config = dict(
    num_hidden_layers=12,
    hidden_size=64,
    num_attention_heads=4,
    num_key_value_heads=4,
    head_dim=32,
    intermediate_size=256,
    vocab_size=1161,
    hidden_act='gelu',
    norm='layernorm',
    norm_place='pre',
    norm_eps=1e-06,
    positions='rope',
    rope_theta=10000.0,
    rope_fraction=0.25,
    qk_norm=False,
    attn_scale=0.177,
    bias='all',
    tie_word_embeddings=False,
    parallel_block=True,
    extras=['capped logits'],
    init='orth',
    init_std_qkv=0.0809,
    init_std_o=0.0117,
    init_std_up=0.0809,
    init_std_down=0.00825,
    optimizer='muon_variant',
    learning_rate=0.00281,
    lr_mult_o=1.17,
    lr_head=0.00543,
    max_grad_norm=1.0,
    warmup_steps=200,
    schedule='cos',
    final_lr_fraction=0.0,
    batch_tokens=16384,
    max_seq_len=512,
    doc_mask=True,
    train_tokens=112300000,
    max_steps=6855,
    dataset='wikipedia_en',
)
Each number is 128 + 24 x the weight over its row's rms, rounded and kept within 0 to 255. Layers, rows and columns count from 0. The size above them is the row's rms in percent of the matrix's.

# layer 2 MLP up, 256x64, rms 0.104, rows 1-53, columns 0-63
size [ 97 101 110  93 117  73 103 100 110  95  99 108  99 118 108 106 101  51  95 116 117 102  91 114 115  96 107 107 118 131 116  95 110  85  69  96 109  81 104  98 104 103 101 115  10  94  98  87  85 114 100 100  88]
[[169 120 161 152 132 111 158 146 171  93 116 127 155 111 141 148 137 127 135 137 115 154  84  89 154 157 113 112 128  98 107 168 155 163 118 159 146  95 168 119 111 136 110 124 109 150 147  96 117  93 123 112 105 146  82 138 130 171 129 134 154 115 125  95]
 [112 108 128 137  94 151 157 112 103 124 114 111 145 107 100 116 132 109 137 109 164 127 105 121 165 113  89 146 144 133 141 175 132 136 162 114  45 104 162 103 121 129 124 104 143 139 145 128  81 130 114 137  93 149 135 142 148 182 148 112 120 108 145 102]
 [ 87 129  91 138  97 196 115 109 103 157 137 152 149 130 119 126  85 142 139 146 121 118 132 156 108  85 109 139 138  74 121  83 177 114 121 147 114 117 129 144 142 152 130 105  87 124 109 116 117 131 125 137 108 133 138 192 113 154 114 127 145 121 120 120]
 [150 119 117  59 160 111 125 113 116 145 167 132 133 122 153 149 153 134 108 107 100 152  80 101 119 144  79  83  89 144 122 163 156 143 130 162 113 119 125 136 132 151  96 113  88 125 132 161 102 125 123 154 141 130 139 161 129 145 111 141 155 168 120 118]
 [161 125 108 114 141 108 121  90 161 131 111 132 160 153 139 186 129 110  89  77 139 118 130 134  96 151  87 113 170 106  95  95 147 122 133 153 139 149 138 158 133 159 100 145 139 165 122  94 119 175 128 128 130 134  83 105 122 120 142 129 130 141 159 112]
 [127 103  96 106 125  96 162 122 111 133 146 106 100 133 131 181 147 129 158 134  85 145 128 147  59 175 126 118 138  95 137 110 164 148 143 177 126 126 137 148 170 167 127 109 101 167 141 139 129 116 138 100 124 126 108 151 126 108 103 130 117 110 127 155]
 [145 110 143 116  64 120 132 110  91 185 139 122 113 129 162 161  67 134 132 129 144 110 150 157 160  94 104 136 144 171 135 152 117 120 154 134  98 124 151 162 143 150 125 146 135 100 141 113 144 172 106 138 112 135 123 123 164 154 105 143 127 129  96 114]
 [156 123 112 108 101 118 123 162 144 153 130 103 128 140  89 134  65 140 127 120 128 187 110 114 143 146 118 142 132 177  88  86 112 166 143 129 110 108 106 167 101 105 124 151 146 126 137 142 137 111 133 138  99 152 161  92 174 113 122 109 162 121 133 132]
 [149 104 152 130 114 128 123 106  85 180 126 139 147 135 150 137  96 119 174  98 139  77 130 144 143 103 131 161 132  89 146 105  89  61 116 118 130 125  69 127 136 111 119 117 132 114 122 114 149 116 140 139 134 115 145  98 156 164 100  96 146 144 133 124]
 [107 105 158 157 121 120 100 192  97 139 143 118 129 129 125 145 102 149  89 153 105 150 120 136 128 132 132 169 109 117 123  98 196 176 176 166 115 138 118 108 135  99 155 136 175 137 142 136 120 124  91 126 133 158 134 124 117 149 117 130 162 130 128 132]
 [112  96 126  97 123 111 174 169 158 127 146 119 148 132 130 116 137 123 165  89 147 113  94 109 129 178 128 116 166 131  98  79 128 114 111 118  98 123 100 111  97 103 136 120 159 124 179 162 107 156 120 120 161 146 125 121 140 134 104 126 147 179 104 135]
 [104 119 131 142 143 145 139  83 170 128 125 111 121 139 123 116 110 156 127 155 104 179 133 130 107 174 138 128 142 140 132 129 155  86  95 137 123 117 154 151 135 125 158 105  99  98 105 149 143 126  75 157 146 177  77 128 147 169 147 117 156 131  97 147]
 [124 137 107 111 123  90 135 108 128 157 144 148 152 143 102 167 158  89  83  97 138 138 121 136  93 161 162 104 143 100 117 110 103 129 163 124 126 147 119 141 137 167  81 173 102 131 125 126  96 136 130 109 108 132  87 138 144 158 121 112 191 127 123 112]
 [124  96 119 144 118 139 122 134 117 168 132 104 137 142 104 165 147 134  72 123 172 145 152 131 107 144 136 155  94  93  96 135 134  86  81 113 115 173 135 119 135 116 109 129 129 118 129 142 164  91 134 122 130 144 113 161 162 154  86 117 130 190 137 137]
 [ 99  85 140  99 185 116 107  71 163 113 125 146 101 123 122 149 160 125 150 140  61 103 147 117 140 158 143  79  99 143 100 113 138 152 124 151 109 125 125 127 138 149 132 109 140 118 143 123 104 135 133 154 131 116 106 134 131 172 120  90 112 137 147 157]
 [143 125 119 155  99 119 132 161 120 206 136  91 142 103 118 151 136  89 136 107 127  89 129 150  96 119 143 142 140 114 152 151 157 145 143 142 101 127  97 144  77  80  82 119 112 144 135 137 123 119 115 123 125 151 133 138 170 174 155 150 142 124 133 117]
 [132 111 134 127 162  95 140 112 167  97 163 134 115 108 122 159 149 111 136 107 117 112 155 126  94 145 140  73 133  99 123 149 167 141 113 143 179 158 139 118 118  87 102 131  93 168 183 134  94 110 127 137 126 105 141 119 126 148 108 105 123 112 142 171]
 [130 126 176 150  86 125 147 122 112  90 153 175  97  94 127 135 140 165 126 151 110 134 134 148 133  93 134 148 120 109 121  88 151 130 159 145 110 153 147 134 115 123  72 123 138 116 158 104 121 128 130 119 154 178 141  99 141 185 139 123 153 104  98 144]
 [125 137 139 126 144 144 134 129 171 120 133 139 125 110 107 101 105 115 156 103 107 119 121 153 107 107 164 136  79 155 196 105 131 112 126 125 123 153 113 139 145 146  87 124 100  90 145 104 117 102 109 179 155 141 141 100 105 127 140 185 144  99 138 165]
 [102 159 135  99 163  64 126  97 134 133 124  78 112 120 140 125 158  80  90 121 135 125 123  90 105 133 144 132  82 111 133 108  88 109 136 122 129 133  86 135 107 110 118 150 127 126 137 159 124 175 137 146 147 134 132 114 114 165 140  82 162 146 120 147]
 [140  88 123 125 106 128 131 139 131 104 115 111 120 143 115  91  87 180 152  86 122 152 148  93 134 168 105 126 127 148 100 128 146 139 122 135 126 157  82  98 137 137 157 115 158 119 144 120 123 158 103 117 121 154 148 170 127 166  90  62 141 139 138 131]
 [ 84 114 124 136 139 105 122 113 105 141 116 136 125 107 145 150 149 138 140 101 132 114 134 121 150 127 120 149 161 134 104 152 133 191 154 133 111 141 113 138  93 127 104 134  90  73 145  96 115 172  77 132 120 111 149 131 149 183 155  91 139 105  89 141]
 [ 93  98  97 170 138 118  72 139 123 123 175 102 140 143 142 146 100 167  66 118  94 153 174 143 107 145 124  98 155 182  97 129 137 131 119 137  99 142 138 158 114 134 102 136 125 155 116 120 153 127 149 144 117 163 125 111 134 123 128 113 137 107 131 123]
 [117 166 219 121 133 117 141  95 138 105 108 142  82  98 141 142 105 155 152 133 120 133 116 162 113 110 129 152 127 112 157 111 172 124 140 129 146 142 138 112 124 120 135 120 166 113 127 133 124 171 180 131 152 132 115  86 135 148 127 156 119 106  89 124]
 [165 107 139 124 123 137 185  87 107 164 145 151 158 117 140 110 120 106 152 112 149 127 110 146  96 128 128 162 105  86 115  85 148 145 159 132 123 107 148 131 139 128 144 175 148 175 173  77 129 128  97 127 154 134 123 117 118 152 156 101 119 136 132 113]
 [119  88 129 127 103  99  97 153 109 155 176 136 125 138 137 147 136 163 109 105 124 100 102  69 131 142 118 108 105 163 109 138 143 156 130 116 108 129 135 111 142 127  84 151 198 102 171 162 128 142 124 133 165 158 121 161 130 115 121 123 131  99 142 135]
 [134 175 144 130 160 120 164 105 117  99 120 104 130  99 145 116 151 117 122 121 154  98 103 149  58 167 142 104 158 111 155 116 141 135 128 116 114 128 134 100 149 128  64 125 121 132 135 120  74 147 133 117 137 108 130 166 118 164 113 136 113 117 174 123]
 [172 123 123 118 133 149 118 159 127 109 137  92  98 107 126 144 133  88 134 142 115 114 126 142 100  57 133 159 134 114 120 129 163 115 120 126 138 133 175 155 140  97 117 141 101 112 108 105 176 116 127 134 130  98 123 117  79  91 193 106 143 136 121 140]
 [131  94  88 142  97 176 111 131 119 101 120 164 124 141  89 134 158 125 123 150 112 179 132 126 142 144  94 134 113 132  84 127 162  96 108 155 127 125 145  95 143 148  95 121 122 130 164 140 154 151 109 103  87 128 155 156 125 143 141  70  99 111 118 134]
 [154 122 127 101 116 116 164 122 155 131  88 152  86 130 171 122 128  89 114  77 142 128 146 139  94 107 159 133 123  80 134  96 117 112 188 118 117 141 152 152 111 125 120 139 145  85 134 120 127 174 104 127 101 141 149 135 132 157 107 141 149 107 105 160]
 [123 117 138  91 134 121 177 112 104 119 152 169 151 110  95 129 147 115 137 137  88 122 108 100 157  88 135 179 137 108 122 104 163 150 138 162 140 149 114 127 142 182 107 173 105 102 150 130 155 111 116 110 141 157 134 158 110 145 122 154 101  99 127 109]
 [157  98 107 122 139 158 153 170 133 166 170 161 146 135 117 174 120 129 156 157 143  77 110 140 141  84  93 189 124 129 121 145 116 141 121 138  89 103 129 124 132 112 157  90 132 118 132 124 108 134  79 112 142 166  96 122 117 137 120 133 130 109 122 129]
 [142 118  42  89  79 180 175 164 117 159 133 133 122 125 135 137 124 120  98 117 120 104 117 152 152 122 126 167 144 154 133 132 116 123 127  88 120  99 125 151 112 108 105  91 145 139 146 132 126 119  91 134 165 139 142 133 128 140 114 130 109 106  94 134]
 [166 137 148 137 104 145 144 142 118 124 157 142 127 129 124 134 116 156 119 154 107 124 117 150 105 147  57 128 121 107  88  73  97 101 138 120 137 119 150  94 155 116 112 151 109  96 167 123  86 135 102  92 128 166  99 126  82 153 125 157 131 109 128 144]
 [120 123 156 110 149 128  86 134 119  69 146 108  73  96 144 119 110 158 108  97  92 126 106 119 110 147 145 103  94 132 102 100 154 107 119 144 111 127 132 118 104 101  95 126 168  92 150 128 130 150 140 106 115 164 143  89 102 144 142 132 151 172 111 140]
 [157 139  98 163 133 100 135  69 176 170 146 142 136 121 158 173 100 139 115  80 125 112 161 113 119 146 112 116 152 112  87 113 110 121 114 134 141 117  99 180  93 112 112  92 119 124 107 109  99 111 143 137 132 119 131  90 149 110 115 136 147 122 120 108]
 [162 113 115 138 135 144 114 108 115 109 104 105 199  96 140 106  75 142 137 117 144 110 142  95 107 102 123 110 183 144 108 153 119 130 127 158 128 111 147 161 161  99 109 111 128 104 127 136 178 122 104 135 127 157  98 156 142 182 112 132 135 130 136 128]
 [147 124 112 114 141 139 138 135 143 140 126 108 140  73 127 157 119 138  94  98 144 123 104 139 138 154 166 124 152 134 108 117 147  64 108 137 147 147 107 118 151 139 142 122  91  75 148 131 128  90 116 139 176 165  71 119 110 129 153 170 161 119 134 128]
 [114 146  92 122  94 148 136 167 115 135 119 137 126 132 144 125 135 150 177  85  87 128 124 121 101 141 153 155 145 126 115 101 161  86 121 130 109 152 100 118 123 113 142 150 104 108 159 146 149 144 154 153 121 165 105  99 182 153  75 149 125 133  89 140]
 [194 164 130 109 121 154 122 123  81 150 133 135 125 103 141 168 139 109 123 132 110 139 123 108 121 139 119 124 114 121 166 119 144 165 117 181 118 116 122 164 107 124 103  95  75 138 117 136 120  76 105 115 156 141 140 136 138 180 113 105 160 109 124 105]
 [138 128 107 103 171  97 143  91 169 131 107 119 104 101 167 130 106  98 145 129 121 193 173 138  92 127 160 122 120 121 104 134 166 105 160 143 119 134 139 130 137 105 122  93 125 110 122 131  74 130  80 139 136 152 125 103 148 147 127 116 162 147 148 124]
 [150 128 151 108 152 110 107 125 145 130 121 154 122  80 147 158 142 116 130 125 145 164  92 136 113 125 136 135 103 145 108  92 121 134 154 130 147 117 168 137 102  90  81 126 124  82 164 104 103 166 124 129 140  96 143  92 141 157 117 158 117  86  92 171]
 [133  77 117 138 154 136 144 170 143 137 124 141 101 100 138 143  92 148 179 104 127  68 139  84 130 174 117 151 134  98 141 130 185 129 158  93 125 107 109 146 122 119 104 115 152 119 144 141 142 170 138 142 133 117 131 158 149 112 111 123 159 153 130 121]
 [112  93 106  97 100 110 141 130 144 173 142 169 143 104 102 169 143 110 145 154 105 152 141 101 156 140 128 159  92 115 117 117 133 135 131 108  88 134 112 104 118 155 148 131 177 116 187 116 138 110 102  84 141 135 129 160 150  93 136 104 144 141 102 133]
 [148 149 152 158 153 147 155 154 157 155 149 150 158 149 159 139 147 157 147 148 155 156 143 157 154 151 146 148 159 148 153 156 148 156 149 143 149 153 149 144 153 155 158 159 145 151 140 153 160 149 151 161 148 144 157 156 156 143 144 160 143 148 151 151]
 [126 143 134 131 168 124  78 127 176 113 133 115 135 119 143 132 102 129 112 162 107 120 157 100 128 108 116 108 168 144 103 145 117 140 117 126 105 142 124 185 145 149  78 157 103 133  94 132 105 110 154 137 111 162  54 102 150 118 109 116 131 139 129 156]
 [124 164 148 120 137 145 160 159 136 140 170 144 104 129 163 125 157 179 128 130 115 141  93 129 131  97 182 117 136 138 155 142 157 152 142 142 117 117  80 133 149 116 159 151 140  87 151 131 102 119 138 146  96 152  58 125 119 128 152 143 147 133 102 143]
 [134 104 126 124 123 152 123 149 147  97 159 171 101 116 124 133 154 153  94 109 131 148 135 134 160  88 106 165 118  65 147 121 172 155 116 113 104 138 142 132 140  84 107 188 113 147 160 109 132 120 123 143 107 153 172 108 143 125 125 115 105 113 107 145]
 [ 66 108 141 176 109  80 116 137 114 156 150  89 132 158 147 119 107 149 158 102 156 138 112 150 123 118 154 114 129 180 148 119 132  79 123 143  99 140 143 133  97 107 108 149 165 129 118 141 118 147 154 138 117 138 145 142 154 156  94  93 122 141 103 118]
 [136 118 105 144  96 164 115 179 115 128 140 137 176 178 142 129  92 151 138 133 126 143 118 126 107 112 142 125 111 128  66 120 147 139  95 124  73 124 111 144 156 114  85 139 110  84 146 102 152 122 103 159 104 163 118 127 139 128 115 137 149 152  98 110]
 [144  92  77 133 123 156  71 115 123 106 106 149  95 138 166 152 179 131 116 114 116 163 129 162  84 158 145 130 161 113 129 121 110 151 117 124 118 105 158 128 153 116 105  92 110 135 137 102 131 109 149 124 136 165 104 136 135 121 100 112 129 132  72 106]
 [121 128 136  89 148 116 164 144 128 164 128 115 135 103 116 127  80 119 136 121 121 153  95 147 147 112 162 149 179 111 140  97 104  86 149 117 115  86 118 144 113  88 145 132 163  89 170 133 116 138 113 164 153 155 166 129 134 162 137 116 162  98 115 127]
 [118 118 107 112 172 129 159 123 170 102 145 111 128  85 165 132 157 123  88 111 112 129 130  75 131 141 108  88 121 127 117 150 168 142  92 143 140 151 135  81 115 155 122 124 127 159 130 178  88 143 115 173 145 148 100 146 148 121 140 122 129 132  97 136]]
# layer 2 MLP down (transposed), 256x64, rms 0.0794, rows 1-52, columns 0-63
size [ 96 100  95  90 116  83  97  91 101  93 119  99 103 102  98 125 101  73  95 109 115  87 102  95 120 110 108 106 105 123 122 101  88 116 127  86 108  83 100 129 100  93 101 122   2  96  90  93  87 116  92  92]
[[135 178 147 165 121 104 124  78 159 126 106 132 141 117 115 129 101 138 131 113  86 120  91 120 124 155 119 111 168 105 163 145 121 130 155 143 141 125 137 115 114 171 160 149  98 158 111 116 105  73 160 142  75 135 125 132 139 127 108 164  87 124 131 133]
 [116 144  91 146 146 108 160 106 117 130 133 153 142 126 134 103 131  99 107 139 142 147 178 147 101 100 131 132 113 139 153 165  82 104 148 130 174 134 128 128  97 139 100 104 137 168  90 148 138 113 143 123 110  58 137 129 107  89 124 177 115 150 137 137]
 [163 131 118 105 113 152 157 135 142 152 112 123  54 142 118 113 123 128 125 110 122 136 139 118 139  98 160 140  62 117 173 103 151 129 140 119 161 102 113 129 114 160 152  99 142  91 122 148 125 155  91 161 123 141 115 135 171 100 102 152 159 112 138 131]
 [162 107 128 110 115 148 161 169 125 179 151 116 141 109 141 122 127 115 152  92  89 113 128  90 133 122 106 145 130 138 148 154  97 146  89 130  86 118 136 140 106 107 130 159 109  76 156 175 102 100 107 102 134 152 137 169 142 117 106 105 144 124 137 159]
 [134 142 122 100 144 114 104 112 138 126  88 117 143 178 106 141 149  84 134 107 155 126 104 118 131 173 120 124 124 127  93  97 136 133 137 108  97 144 170 165 150 170 127 123 160 142 102  85 115 146 139 151 109 167 133 130 162 100 135 161 115 129 116  70]
 [134 160 123 131 156 119 102  86 145 167 121 116  86 138 111 102 107 103 133 156 107 111 118 127 145  80 135 173 129 145 148 141 136 111  95 166 142 129 155 151 126 147 141 129 180 141 135 119 107 110  90 134  96 124 114 113 100 122 115 122 191 172 106 110]
 [145 162 113 147 137  75 135 163 148 115 112 142 132 121 140  82 145 122 115 131 139 128 117 124 156 140 117  94 127  95 157 118 160 131 156 149 176 138 144 112 147 175 108  87  89 155 129 117 113 148 122 119 119  73 142 117  85 112 143 142  83  98 156 134]
 [125 139 150 119 166  90 130 141 111 101  95 117 156 128 102 120  86  98 140 148 156 165 159 102 111 175 156 102  99 156 114  90 114 168 176 144 155 136 104 133 120 140 129 131 132 123 131 102  93 141 146 161 133 122 163  85 128 140 121 127 104  89 124 137]
 [121  89 100 143 137  96 147  71 138 107 103 111 140 122 159 111 165 165 101 138 162 138 143 114 135 109 103 124 188 130 109 133 127 151 155  86 168 137 132 155 191 137 141 114 104 163 108 125 123 142 108 119 119 127 121 127  97 114 125 165 126 100 118 115]
 [110 115  85 116 154 116  78 159  95 115 117 129 140 142 120 117 134 153  80 144 132 119 148 133 110 184 144 144 142 104 114 111 144 180 170 138 115 120  82 101 110 161 171 130  86 161 153 152 119 110  96 125 137  91 124 123 133 129 120 133 154 140 132 137]
 [ 63 130 139  96 132 122 183 165 135 122 141 132 107 134 126 118 136 131 172  99 144 122 108 116 132 170 123  90 189 126 109 129  97  73  91 139 105 145 115 145 125 110 153 126 139 126 159 152 141 150 124 104 132 170 118 125 150 101 109 121 122 149 111 141]
 [128 126 132 147 134  99  89  94 119 136  77 115 125 114 119 147 111 158 120 156 113 142 128 137 129 159  74 125 127 175 121  92 154 145 112  96 143 105 155 146  94 113 162 133 103 106 130 180 103  97 105 170 128 163 110 134 136 179 127 142 123 149 121 112]
 [150 110 161  96 118 134 111 121  95 151 125 137 156 119  89 141 165 121 130 166 147 108 179 167 129 133  82 155 133  90 110 111 175  97 115 125 130 112 104 140 116 108 130 170 153 146 141  80 143 124  99  99  96 110 103 130 147 137 148 143 133 165 112 130]
 [127 133 138 137  99 121  89 160 122 144  99  79 123 145 103 143  92 138  93 132 186 158 124 146 114 137 126 106  86 129 140 127 130 101  74 129 158 128 133  83 118 120 156 156 147 119 139 117 161 100 125 132 150  98 115 156 167 157 101 131 135 166 156 128]
 [129  85  95 109 123 147  90  96 131 145 132 143 152 143  93 143  85 131 147 167 118 102 150 143 125 124 191  84 123 106 150 104 103 145 171 121 129 119 148 117  74 154 123 141 120 128 121 148 134 152 115 137  93 180 105 133 117 109 143 116 107 141 141 150]
 [151 136 105 176  94 143 133 169 139 145 121 127 149 108 151 158 116 104 149 136  92 105 126 140  90 113 145 188 109 111 151 146 115 107 114 160 123 155 105 164  96  97 104 145 124 104 157 115 111 102 149  90 112 167 149 120 156 152 132  98 122  97 116 138]
 [148 126 165 156 147 142 140 121 176 141 127 124 128 147  74 157 120 135 133 140  81 109 100 142  88 117  92 160 121 112 158 102 145 123 160 102 132 144 104 127 148 128 109 110 170 133 179 119  78  98 109 124 146 116 136 125  90 123 152 115 150 111  91 128]
 [123 135 152 121 111 173 168 139 120 125 143 146  85 103  95 158 168 137 158 136  86 116 126 130 122 133 152 162 103 138 108 108 112 100 116 158 108 144 117 166 118 106  91 133 150 118 173 105 117 107 133  74 137 158 140 103 134 151 128  99 170 124 103 155]
 [101 144 140 102 112 114 140 154 152 134 127 133 137 130 141  97 155 159 140 133 118 143 102 114 115 129 131 156 104 124  74 104  98 137 125 174  92  86 100 133 135  96 140 139 144 149 165 137 119  93 122 102 140 149 157 145  92 169 133 183 107 161 165 103]
 [130 108 122 138 122 158 121 112  95 139  86 165  86 105 128 128 103  83 150 131 147 145 137 147  86 161 122  95 148 138 160 170 158 150 116 117 117  75 152 157 135 156 160 115 119 112  91 108 114 112 137  84 138 106 145 151 143 160 112 146 140 104 146 131]
 [109 115 130 139 124  65 136 136 127 145  99 118 147 147 108  62 132 153 132 146 143 136 135  59 130 138 102 126 120 142 126 163 144 160 144 143 115 149 111 113 122 145 131 108 192 136 169 143 152 119  88 132 121 149 145 143 118 130  75 107 136 150 130 111]
 [124 103 151 145 136  82 123 107 110 133 121 143 134 144 134 113 159 118 130 117 134 122 143 173 118 119 123 109 176 122 120 152 131 178 157 102 130 126 128 192 158 136 131  91 107  87 100 126 125 137  88 161  96  70 114 112 142 155 123 160 124 116  96 149]
 [144 184 136 117 106  92 168 130  82  99 127 102 143 132 145 121 118  91 141 167 131 118  83 119 129 110 119 133 149 131 175 133 106 118 186 137 169 140  95 122 167 101 135  80 117 109 132 138 152 125 133 113 143 135 120 135 132 135 142 158  92  98 121 147]
 [136 125 133 123  99 136 155 132 140 111 132 146 167 117  92 149 184 111 122 156 136 120 146 127 116 148 150 167 130 107 118 153 118 148 144  81 148 130 103 107  74 103 109  99 120 114 130 127 153 134 102 148 173  74 109  95 130  92  94 121 135 141 173 123]
 [138 132 117 129 108 169 150 106 141 159 169 140 184 120 130 118 126 118 102  88 116 114 132 140 165 129 132 150  97 144 116 135 106 139 169 133 116 105 133 106 148  86 143 153 135 153 114 100 109  70 124 132 137 166 133 156 117 119 112 142  98 103 144  62]
 [ 85 124 146 114 115 113 111 150 142 126 161 124  81 138 130 165 139 195 145 117 134 122 116  95 123 154 111 110  93 143 102 162 114 118 122 134  96 143 122 111 140 123 115 124 177 110 167 113 104 153 140  92 132 160  95 182 118 112 112 126 143 118 172 142]
 [ 88 109  98 122 124 127 106 131 125 161 135 125 133 109 120 181  76 122 116 129 125 173 169 117 134 124 111 150 116 128 102 152 106 110 116 120 160 119 142 170 120 121 184  93 115 113 119 110 172 148 169 147 115 157 132 109 115 106 161 123 129 133  72 132]
 [ 95 135 113 131 182 104 117 117 100 134 135 113 181 129 131 109 147 142 118 143 114 156  90 104 178 137 114  47 159 136 157 140 113  85 113 145 114 150 128 126 136 162 110 124 136 142 137 161  97 132 129  87 121 135 133 152 147 140 140 145 111  94 127 136]
 [123 111 104 146  83 116  90 128 132 132 115 131 137 115  95 142 170 121 139 126 162 157 135 144 116 171 112 116 102 144  83 140 137 140 112 109  97  93  91  76 100 130 124 122 126 137 147 165 134 160 122 136 113 117 190 133 175 171 131 110 125 126 148 154]
 [132 130  91 112  88  90  98 110 117 116  98 160  96 152 120 120 108 121 158 110 130 145 132 146 136 121 160 125 153 108 105 110  93 137 155 141 116  90 139 156  93 116 135 186 146 108 153 125 124 141 104 172  94 150 130 142 158 185 106 137 150 157 116 136]
 [137  96 147  83 162 153  98 122  99 131 156 138 137 121 105 123 141 105 123 148 128 136 119 110 151 124 156 162 135 126  86 143 153 109 116 117 137 123 124 127 137 148 127 193  77 108 142 144 158 129 119 114 134 191  65 132 110 132 123 165 123  99 127 100]
 [130 131 106  73 128 185 134 174 120 153 178 134 135 111 106 135 161 147 136 148 103 104 123 115 135 113 140 153 128 156 143 121 103 115 133 121 126 149 150 158 143 104 169 105  87 108 160 104 137 107 135  64 123 110  82 128 115 118 102 129 117 122 156 141]
 [121 151 116 165 139  85 122 117 132  87  98 139 172 152 170  93  75 126 137 105 111 116 105 121 130 176 155  81 137 121 153 140 135 138 142 106 169 148 152 102 150 154 116 114  99 152 105 171 127 102 130 119 133  90 125 116 152 113 139 138 152 126 134 146]
 [108 127 187  91 141 158 164 118 144 107 162 139 122  87 111 121 157 136 158 125  91 143 137 116 129  99 125 120  92 154 124 115 106  81  88 154 152 155 152 158 154 112 107 167 145 129 142 139 105 104 124  96 126 162 120  99 101 108 114 150 147 133 123 154]
 [109 132 161 102 153 173 120 126 136 114 144 136  84 123 130 128 131 153 152  98  92 109 112 121  99 159 134 109 107 151 125 102 110 101 101 154 112 151 126 156 130  94  81 148 167 102 170 137 116  99 144  88 108 162 131 128 128 139 122 114 179 170 127 151]
 [129 122  86 158 119 134  91 121 106 135  96 108 146 147 133 120 121 110 118 122 175 109 121 138 129 158 121  98 102 118 139 100 129 150 139 117  85 142 129 136  71 178 192 125 141 170 120 145 121 169 140 123 110 186 144 145 128 121  99 131  97 125 140 131]
 [115 124 155 148 120 132 113 112 153 136 114 137  84 138 109 134 178 135 115 142 122 126 135 141 127 126 166 172 103 143 110 107 151 162 115  99 120 165 115  88 120 126 151 127 127 133 111 111 117 127 109  80 181  58 142  77 152 132 148  87 133 127 151 132]
 [126  89 144 105 115 119 116 131 123 148 118  86 144 131 132 117 135 161  81 128 138 130 104 119 142 128 152 160 146 135 118 115 140 116 113 162 136 134 138 101 174 131 131 107  76  98 116 142 162 120 158 160 117 133  92  69 119 116 122 212 140 141 117 133]
 [ 85 137 101 133 103 116 108 149 125  90 105 142 110 141 108 122 133 148 183 125 140 131 181 152  98 152 132 138 134 143 118 130 153  88 116 141 154 144 102  98 118 102 148 157 100 126 150 131 172 129 110 143 115 138 122 104 165 146  85 162  76 123 101 155]
 [143 133 111 134  82 150 118 132 133 127 132 141 129 114 140 197 141 109 160 135 119 111 131 132 104 131  83 155  92 121 156 156  97 112 143 160 129 146 157 139 163 118  73 128  95 108 132  96 114 127 139  73 134 152 147 135 152 159 113  82 144  99 124 124]
 [111 135 116 108 123 116 109  99 165 126 110 118 121 109 137 127  88 142 141 125  94 197 194 167 124 116 169 117 155 127 118 107 172  95 141 140  88 138 154 112 118 119 121 121 109 131 117 129  88 109  87 124 126 153 132 127 159 164 155 117 123 158 138 135]
 [116 156 146 155 141 100 144 149 111 133 116 169 154 128 121 143 124 100 128 136 169 181 114 162 149 125 160 127 102 102 117  96 108 166 134 143 105  73 132 128 137 109 146 127 105 120  92 107 101 113 117 161 130 100 153 102 137 124  94 150  70 154 152 130]
 [ 84  92 101  93 131 171 143 172 132 166 116 129 127 104 132 131  85 140 166  93 125  75 125 103 136 147 139 129 117 123 127 129 162 107 137  96 118 101 121 131 108 136 110 110 156 120 174 142 112 148 137 131 127  77 116 142 144 158 138 107 164 171 134 137]
 [ 73 105 120  95  92 121 136 152 164 154 118 143 140  99 105 153 153 109 148 171 139 159 136  78 158 132 107 162  86 107 126 127 105 117 119 110  98 139 110 133 129 154 151 144 165 128 153 111 144 107 128 101 121 118 138 147 139 125 144  84 179 143 145 106]
 [118 136 161 132 159 117 142 121 148 103 122 112 139 144 136 177 110 145 163 162 140 129 150 176 139 141 167 129 120 130 115 104 186 110 115 123 120 125 141 158 114  95 165 179 127 159 179 122 126 138 101 130 143 156 144 138 164 160  98 159 102 152 120 128]
 [141  91 122 111  71 127 140 109 147 139 161 113 139 129 117 113 133 127 114 137 126 142 177 107 116 146 136 118  95 130  67 134 140 161 169 132 156 144 177 159 165  81 129 105 145 163 149 123 157  95 127 142 121 121 123 107 103  93 141 112 116 115  92 124]
 [149  89 121 163 168 136 134 127 129 107 115 133 120 205 121  86 123  68 119 132 171  90  97 148 107 131 131 103 132 159 107 111 150 128 113 120 140 146 141 118 104 144 154 117 102 164 154 143 156 131 128 137 124  88 117 129 119 120 116 151  95 134 162 105]
 [138 115 100 124 148 134  95 116 151 126 163 123 130 120  96 160 140 175  94 113 115 122 152 164 160  94 128 156 152  92 126 140 148 140 120  82  84 139 128 158 108 130 113 204 123 126 121 144 103 108 140  88 138 138 127 133 140 116 126 122 112 172  95 145]
 [109 162 140  65 145 171 127  87 124 130 132 151 102  98 131 147 164  93 126 116 157 105 137 135 135  90  94 127 143 147 153 124 158 137 125 116 141 142 150 140 139 154 160 116 110 142 129 109 151 120 147 146 124  92  95 115  65  83 156 140 134 102 150 128]
 [135 156 108 135 121 121 117 140 120 105 133 133 171 145 127 106 125 162 110 167 139 149 126 133  70  86 210 116 164 159 131 135 120 143 104 118 143 116 112 131 149 138  86 139  71 121 111 103 148 106 113 142 127 115 116 186 142 120 122 126 126 145 123 113]
 [119 142 121  80 170 124 120 120 151 121 171 101 176 133 156 110  80 110  95 133 157 173 110 153 163 103 127 149 149 133 125 115 131 129 116 125 169 152 117  84 128 104 148 105 139 115  85 137 130 159 111 123 139 131 114 142  96 132  98 122 149  93 165 145]
 [128 130 111 129 155 152 134 110 101 127 140 141 140 153 102 154  83 128  60 134 166 169 113 172 141 143 141 138 166  99 141 113 104  77 141 114 167 115 140 136 114 116 163 134 126 113 132  95 129 137  88 141 138 104 141 105 121 140  94 130 130  77 112 152]]